Each number is 128 + 24 x the weight over its row's rms, rounded and kept within 0 to 255. Layers, rows and columns count from 0. Numbers have three digits each. The size before them is the row's rms in percent of the matrix's.

# layer 5 MLP up, 512x192, rms 0.0447, rows 306-405, columns 64-127
101:153137105126121146145141120143134170120145178135154127158148138146115070112118129127191103164070122098130109096101112130159131119101156134127110142171110126166105134148130100106146136121100126
103:112164120089177168147153128139077099106129163134158145136079141119113149102134119123121131141171109134110160124166099152110108076146137080096132080170109149120125119101118084105103143115117123
096:136173093130142140159145139096117146139166101158168089130093148118099123098103099136151146155082113081105121156110123144121106143140124100129120114104133083160109134122120139098117131130172158
107:110119151123126087104096136121121119102155145136102110111138127130167158151127110138129119111101120097205093106073076136163091156156160144129141102125105137122143121082098154157059113133106143
099:106138157108130114107166116148122113134145158123119128147119137132112131119120109176166121183138130125106133105146149145097122123157113087119130067133143103134121118144130098121146130126106137
108:092165146108148149108128125143108137119149162148139189100143138147126118171134110127120159118143125098138062130145121145145148115119161102130151110112149148154141124112090106172130139091144117
104:162135115140139149132156122086105133137137158141139135119091127125118146102137129192142127155131127163099145132129096131143077103120137127130144164122152103120129150108117134096156116099130121
117:167152145134116095154166159165139184142091100140151145117161104134102085109140157128118109126124126151164152087111167149145122162112142120156086129144091078156157132113100107093154154159129107
105:121133118168148136134125139158145140128112131111107133154082161121157116168126081114133105139073131122109127143166137127143124151077086086058126096147122124106123147136119145137088099143119083
109:104135105109119151165127131180138125137147085133097130118095103142124132145145165107097096159156119132099153102160150065154187095119130104116193141120132154125150117147170149138127089156137132
092:139146122142141138190189130129170112090159137098157134124174169091126152113128118163128172102110105133128102135102090134131144169122108098127089112125140153129148153122097128147105118138111161
106:126116141121098146122138120123118111145139159108164140130125127099123167109119130084165132112142145145120129160120097130143108100128090108131142117154122129132119162172163089081157143156125109
103:141074105153144099119124123145153080116144112144109110097164118114182145086175135123151112155129160078145113148136107119151102117135115128137179104118124170167098141114119131123135131137121081
099:083143131131103125109117119113115157111126073117162125123156126124138132130129159101096155112121120093149123147116156143142123108104131192141135179121109158095115095127139154095125097140104126
108:140107141175097121141145094152170140125110102139137095133148093104103109145118116101157128154160132166157150168106158094162140151120066110127126129095149157168129103103107134143096075105150163
112:152084100176089096124101089124107095170130104140102116145111135145176160088103126130107148116096098170155157155071140103115112153157103135106125174102102128122131110135158127119147101154157138
102:103145108126140170145105141147122113155151148139160152116181122106142121131159164125086169142145102132132121140148148128153117081110131151139145108125148143103123145074115114090092140142122107
088:130126171144148134116121115198129154117104120155151112101160146144138120132137123108143121131125152111169158133124151094101135137139120153105070138162129131113161138158164131154139127143121166
094:154117106128098121149115171095135132143117090122116077143123146132150149146121109130110149116098098169142130148106097136160099133161101179163120145135127111190151166133113179108110125096145174
127:090111153134131145141127138081126124158119145095146142120148106124143158109139142118145131129127134134187088146126109133150148149095150144138104131148114158130100109156084093114088131147113139
079:115116134090169170133126135087126094121143141120143145121087162111131127123109145131143132141155134151134173130195123165103127100107143133144138115137133198139115163162139118133119130133107142
107:169119169124124109145126177114162132116104097096132079126142099115120131148094141103127133150123141122103163149143131133133071102145165133116150144140170125136118174155105127130162115142141120
097:126113136145138178152107131164085081140118147153078136111157141118159137129118164116121131137097112136084104146149127113109190123149105160131126123144114169122140114165166162155090105133160151
094:131145175130119142110151104119101135095126149100112104138110100114129117184108115114167120088166140165106099114113102098101109144118146117134106081163127123160152147125163165131150135142145184
107:139139100118113179142166132054134089125154127093093130160114078076158134132132120105123119120166092148122173131141120146141124155192091098093136098114154166127110143161130120149154131149130141
105:128135116134123116107123112148143125139141103140129107127151114099136090167120161123084154110098137150126120153104131118113121103114095147150144097115134129068117100078148128129100114152123121
093:136131110113113155150128164137136130116143144136136140117190151112146126109132128189117140117140134141116160125108160137098107158108140149101112156133120096135105094120112112134098121122114123
102:147101131111183140099124143128112145134217092113117164142129136140129117125122130104132110114116108143190093132122143124173097127109154142125123146133115143108146124131151080104075091117098129
098:166142140091130132134150150134146169123131085142149124126124149104090099130152163158145140136162120109157099132132162141133134175143130106108095087115132132122115118109110110106126111130130153
095:154120132129125149144175131111139122116142123087176193141125081145111147134095160135116112148132095114162093112135086120138112123110100150099143122100126125124096121146128082121134154118100090
103:089113155135104156131148092153135124136122138114110105134173144159108119160136093074126143107156117162093107103148157138122123118153113139126135130136077120118133174126120130173151091126158122
096:102116138178166139113117136154156113126108110112110154147112148162170114137109129119094124139148116134113107129157116134149116132144088142121163121079121133111133180121144114190092110132140064
106:119125131124090120137083129126138125117080077151146150125096107161159165145076147130159138112098141144125129125134096096145123145129110127082128144114170149109096104165077129132118104111090133
105:120138144095142153150154151151117111149073150112112105151119138129130154085132107120118117123113118141128145110107128155148141159113111151114108084140134111148136144124191109081139108116103106
113:133126150109120108169182170093153114115149137113145125132181108146109106116147132136158118101140115113105161148108138163154092130112076149149130159148141123159114165132118134101118141134080139
103:128107100116087120143105079115065120116117160157120112187144147110085139140115173086124171133084117127098152118089126114105132116119099165135137128138108116148095166152105110134118106117131123
096:126127166123169147168132128128182116103138135109153091166128124168136151095127083142126073149122178105122106117118109148101138112153128180119124139129126169107074143093138123174130110136113135
111:123126138090155092103100113142106110121164117122124159152120139134141126113132115127107083128153124158070182120178158136152139109119104098112150138168149140172150146091162146093159145137111112
097:098142091108118159121157074086100131138161129123115155161111117152116151176117129103076135127174106132120122112118173173149119093151096135137124113118107126153125097118124152147142142094147092
102:134166174117146136122133153149070119134168119124153142130125154135133120095132117134106151132128118142136156137137079121153145101116145107116204151174111101092155114118122165108137158109112122
106:138150075104124135112140151148130127139139106098150130117156141167108129144160149087095089144101106088102108167159133083117152124106137125158148182103106176141135123162137151125117121113125138
093:126103174145159140109107124156141108093131144100103158112155127142108082178120168119120074110112109122116125127166177126148100161127161153120102112088116158101108107150126108160140110179115145
089:125122113106124150168077139147104076167133140113107110111084123159138135110130126122126149134150070142130171144125081111109164129125064159119156147143117105179141130145125076092117131137130160
085:125112074164122102074130158072126139160116124169121150129131089172139131145146146090146150154086118137112133133123185149133104083136120160119096117094152104173162124102123188141097158098112128
099:091135110103115152113121107176116106117116129164159116134109154142126144121165110112132154124141109102151094108118094120090149098133159171116091148144087143080115118112098091121139115142120117
098:129151129122157148116121124138160156136115148133147091150164114107135156099102065130119146124142086140125089155105117125112089167128139112160106132108102105105177112140154143150111154132139175
095:139125141144124114161109166157127149140094123095087097119080149140138115128143140141091141148100117101107102134144133087133127088107151094124134170125130156160129140184195129132153097132115094
094:145119160149155124134118130106083124123074134148135110126127099109111117096157169150117186127141128138116150147100101103103097172168132138152115148122140121120126158182141137148089110096141176
113:137064144169119096111094135134141150124125092157102107140128150152162135141110142126103113123130163144127116135137146086130119155132169134108116152113121150122137088125164133148140105138134130
097:089144084111138101130170116121131128120129150131178207098116092152131134172080167119140144151072113098166113124155122144149159152143132105096140108083120137102127114114129101133113150097148109
085:137138123109149153116106103076153102156150124122095135106164121148160169115123117139147136167130114101127152115110171117155134132133151086154178123139105098162147085120122147088110143108147116
096:126098128125103130142150148123137107091182130101171137133163100105116130124152114158103131107125144125104085209096095174116137150171152143110130092142129156123115153121085101146152136109115131
112:135109133157104138145171094122121083098107119115107161104104139122127102140147143125144157153159139130086138139116149090170119111132139120069109145152144136156118147125145117124129078089118147
099:149118140151140147124133144136128119149107122109122142139127123146123115173068183117116121135080128103134080165139085146146112171147115167132127131069165118093104123149150118173085075148083118
108:118107115145110114124114126140094092139106147131085092119107136140128112172139107104139132090149151126082124131139182124144132137136140088131133142155107126128095153162147107160111174150131118
097:139131141123166115120112115141102153141093110112129117134120138173102121131172140101140102183142139156152067069098093092125126154151149097110107103127090092109132103146133118146148117149166102
100:126071143135164122114137148131157140097125129136107112142156123101112130101143087080147155122159122096111140132068107126124127097101124178129132123136141088101155149131117165125091107144082142
091:135145133098173126108138102135132164114100115134152169173154118136112108102103113098103088103127089126161123135174112140141089119089111111130143101116117121060162084148119135111114127130160148
101:111075131131100129125160114079145116133103072159118149106158115122141101134103181107171143095148148114127145117134119131146138159102158133120130110096157124148147070108116123156103076156109127
085:111109111145134153120112108136097095152135134142117109140112098192146139196132162146112148121118125095135112151103143173085109141124134171161150131135108150120110120169112161106149147077105118
093:113033129120114133097092085135165163139123109132118112122136157190145122123114126136125146083118141114081113140110124129124098139129168135121159139144135102145150142078120121159095132142118116
103:134115128132130138128110094169103145148155121142122107113156171189114089102135140124074118122187167122142137137135158101126142108151128117133100133139144172128142144164114137126181129148078145
104:123109119133169122112120099137157105133135095125081095147109144151165144117112137088146107132149137134142163131130133083093171139104121124137096158137127142158143153120178126135135118116089136
091:131100111153121151107124099098115159110127149114123110136125137130117141117119120130101121115136132086165143148090102105108101135148142114136091126125142129076107110146134135109081127163152158
092:127129121150132176104115149152185097150139098141117128145124125105121168108110116195140129130123135170153159124123156130126137169131137130135154144134106104111131122142094159089113120183121134
098:161111134136101152144135131176119132113124120125152062146158122104126150100123135154209159147133092146176126123130117128112126127098136144145137146165137126141132177158101144093130108144131116
088:153125129143127129122099120105121124158133104135094185135107115116108123138134103104133120139127120126140132117176137092092152173125107090099140130113161142135116099163146136129135145136150132
109:123093135152128123083112101183111145152145081117098153135061142133123112141083166091154108172114123169138112121161117090126113099134092098146146135127114143115116135129138078119134110132128139
084:142145121111101108081106120134103146154134086115157104124123134151115161093151119162124119114090135124132185127102178087135129140147136091148105164124113098195135128124098120123139171102112131
100:117106108117112139129093149146115111119123105128088169110147121122170141130071176154146169126105138123119151163144107113113123113175103106110141134135119153109090151185114113150134091112107118
105:140100157127086123153112137122162142162118109126168157090162140151122101158122163136112122082143160157142112183156166148139083094110113135146120148077142112111113141157124091111149120123127099
100:119147112154143143136122127172113152128112156125104101163127137160130103155130166157133128117126156139117076083140132105124125088103106119119112153139120163157169098119141111136142142120147121
130:086130091151173145148125108138121103185125124123079161139121121156170150127131117104128102112167117108113133179126166091072115138143122110156155120082134130101094123154100117138098172163140114
100:115097158137158139130123123138059157134166151159114095153133149128150154141165109075141140111142122125101080133091167109084131110148162147141086132129098118150133113116135114131129153141111148
083:151146139130125111110132137153112130137157110141130144141076117169120115128130099152157135099135196123109146099135112141155131139126134124137131195107167143135174136111094140098138118094080133
094:097156079105162108128175153107152106126100141084162111153141149089145138147156099128134076138111121119149110122056142139101103126128135113134115057120160099104124127057168079108125094172143141
099:123102108126084148157111136136090109140111084133100096089153137147137110114119134130140134128131137109109135160096147142123097168161063128140133152085107139130121138144115134132145144098092163
098:136149097085137152098158091136125146153122162134157123094136131138130118116114144114115142158132146130122129133132096110124136157107142093123127146120153151069153106153114079151125171091158123
093:111148147159173108146129133105132123079134165122142110155115138119123132143166128131125119117141137121072127163111110130168151109105163153127101129145141140121137180197100086122176154089110130
094:136083151141155137150129122111154142087120168114140096114163119135094134122149096120125109132131104138104159123139129155126119114115094192154098099136114124164064141123133072147113119149101159
109:131118147122184156141129160132160144148169116113097124126102098114122181110149121126100108137144088108137127105106176098118126163165158151197130134154079108107126082134093127111150111130125160
086:131106129080111101099099102114123170101068131106120177124136149121125135111149173124148136131154122119095145120113157103122114173083116111108180104120092170107182156148148149083138089119121151
099:112144106129135167125117111111116131154105101172103152095126106119121134142128145137170100142142127109113087149151141138108089103166074129123113123097130122101086115172167133144151152145108154
107:149122122141129107141121114196103123138082183115140066126175136144136132143161140170155145132104135135141146142143143108119156130124138159150123126140085148194129173158173126128158150128112106
099:124143096102110139160146136118143105126137165111146125102141152132124160112172147113104094119157173083111148116154191147154146134135079115126101136104127119095113137114125088086129139150121152
095:153103128156096125085126131028115082148129101103144124113117133148118186121156088095123095159116120128144174148090164109127151158149109104148113137130112109155133144129063109087109174114157162
115:100167110155142149133167140134145132098152186120124150157149130092162131123122109134162153090131100118159139079135114125136111148095133174131142147132124069102129120096086155124128166151142128
099:142123106145120173106079164140095127163153081096080179140141121138139128153109137161131183102162151125105148100143149130130155133132157072131158143096120124150125163162128165123124127197122108
101:099146119097102146135145113103120106135139108144152131134105098116099110191130130098103114118158122142147120131156144159133105138154157157125176095112143100094108103139109136129140140119133118
099:106142103121141172122136124159120106147141141135113145135111130124110119135135128083120110180095111091065102139151147136119161162113111134102145150150114109133131111177125102172159160078137117
106:123126131134123159089114113092131144164151102115135122143131119132115127181125123110104113170166099178082091187147163128142120122134163156150131116133133140137164177176142094118181123122166141
107:119125143132143101182138136177166141127107112121138131124104149118146133041146126119107164121144139110178108098150099119104122111144145116130143131166114147136129141136167104089136119116102119
103:167117134131131118108108111115111120120130116105144142181101124125152161095111095079119114163141080097100118105111138090183158126175096162128169136126062162103125112130156132103126083117134154
105:137136123110154113114119124085119147151125135121143100141080161159097116128135068124165118141117111152147132092114096115137139147118188104128113101118149169176115078108152109143113152127155167
096:135108146136135120145121130154099145123121146122146091115191141114122116127119145108104126124130136122134120129172136130107101165157121171105118155164118147138107130153171135101134103148118164
101:154129126138140072165114123139114091113128085129154179129108120157123086137075125081122121164156142135125139115154131124108107108166168114064158138124149121092082170129183146145172088114108136
112:099117128140103155112141121130120134109141156145112127121112121134142140130130125150183138115113151176089118154112122152139121154091131166128108113105121104126136115139103141177139152121158117
092:125138113120113108126121183117127157106165122116151153103105114114109113129112115109124117130185163100140111123128126124155071139099168075120171183127137115113075178134123127118136148080107096
104:129125115155144172133142126182112106131164156183139085126128127112149121163153163085130152141121154107134164142088154147149124100173121135143170134137128150060069126110115151153107121152129099
097:147144133125092119065122096051154148113114149130159105142150079164095133173115101143114114139139146115079125165128142150166097164150131153153154143118116141076096123099111150106128134092124159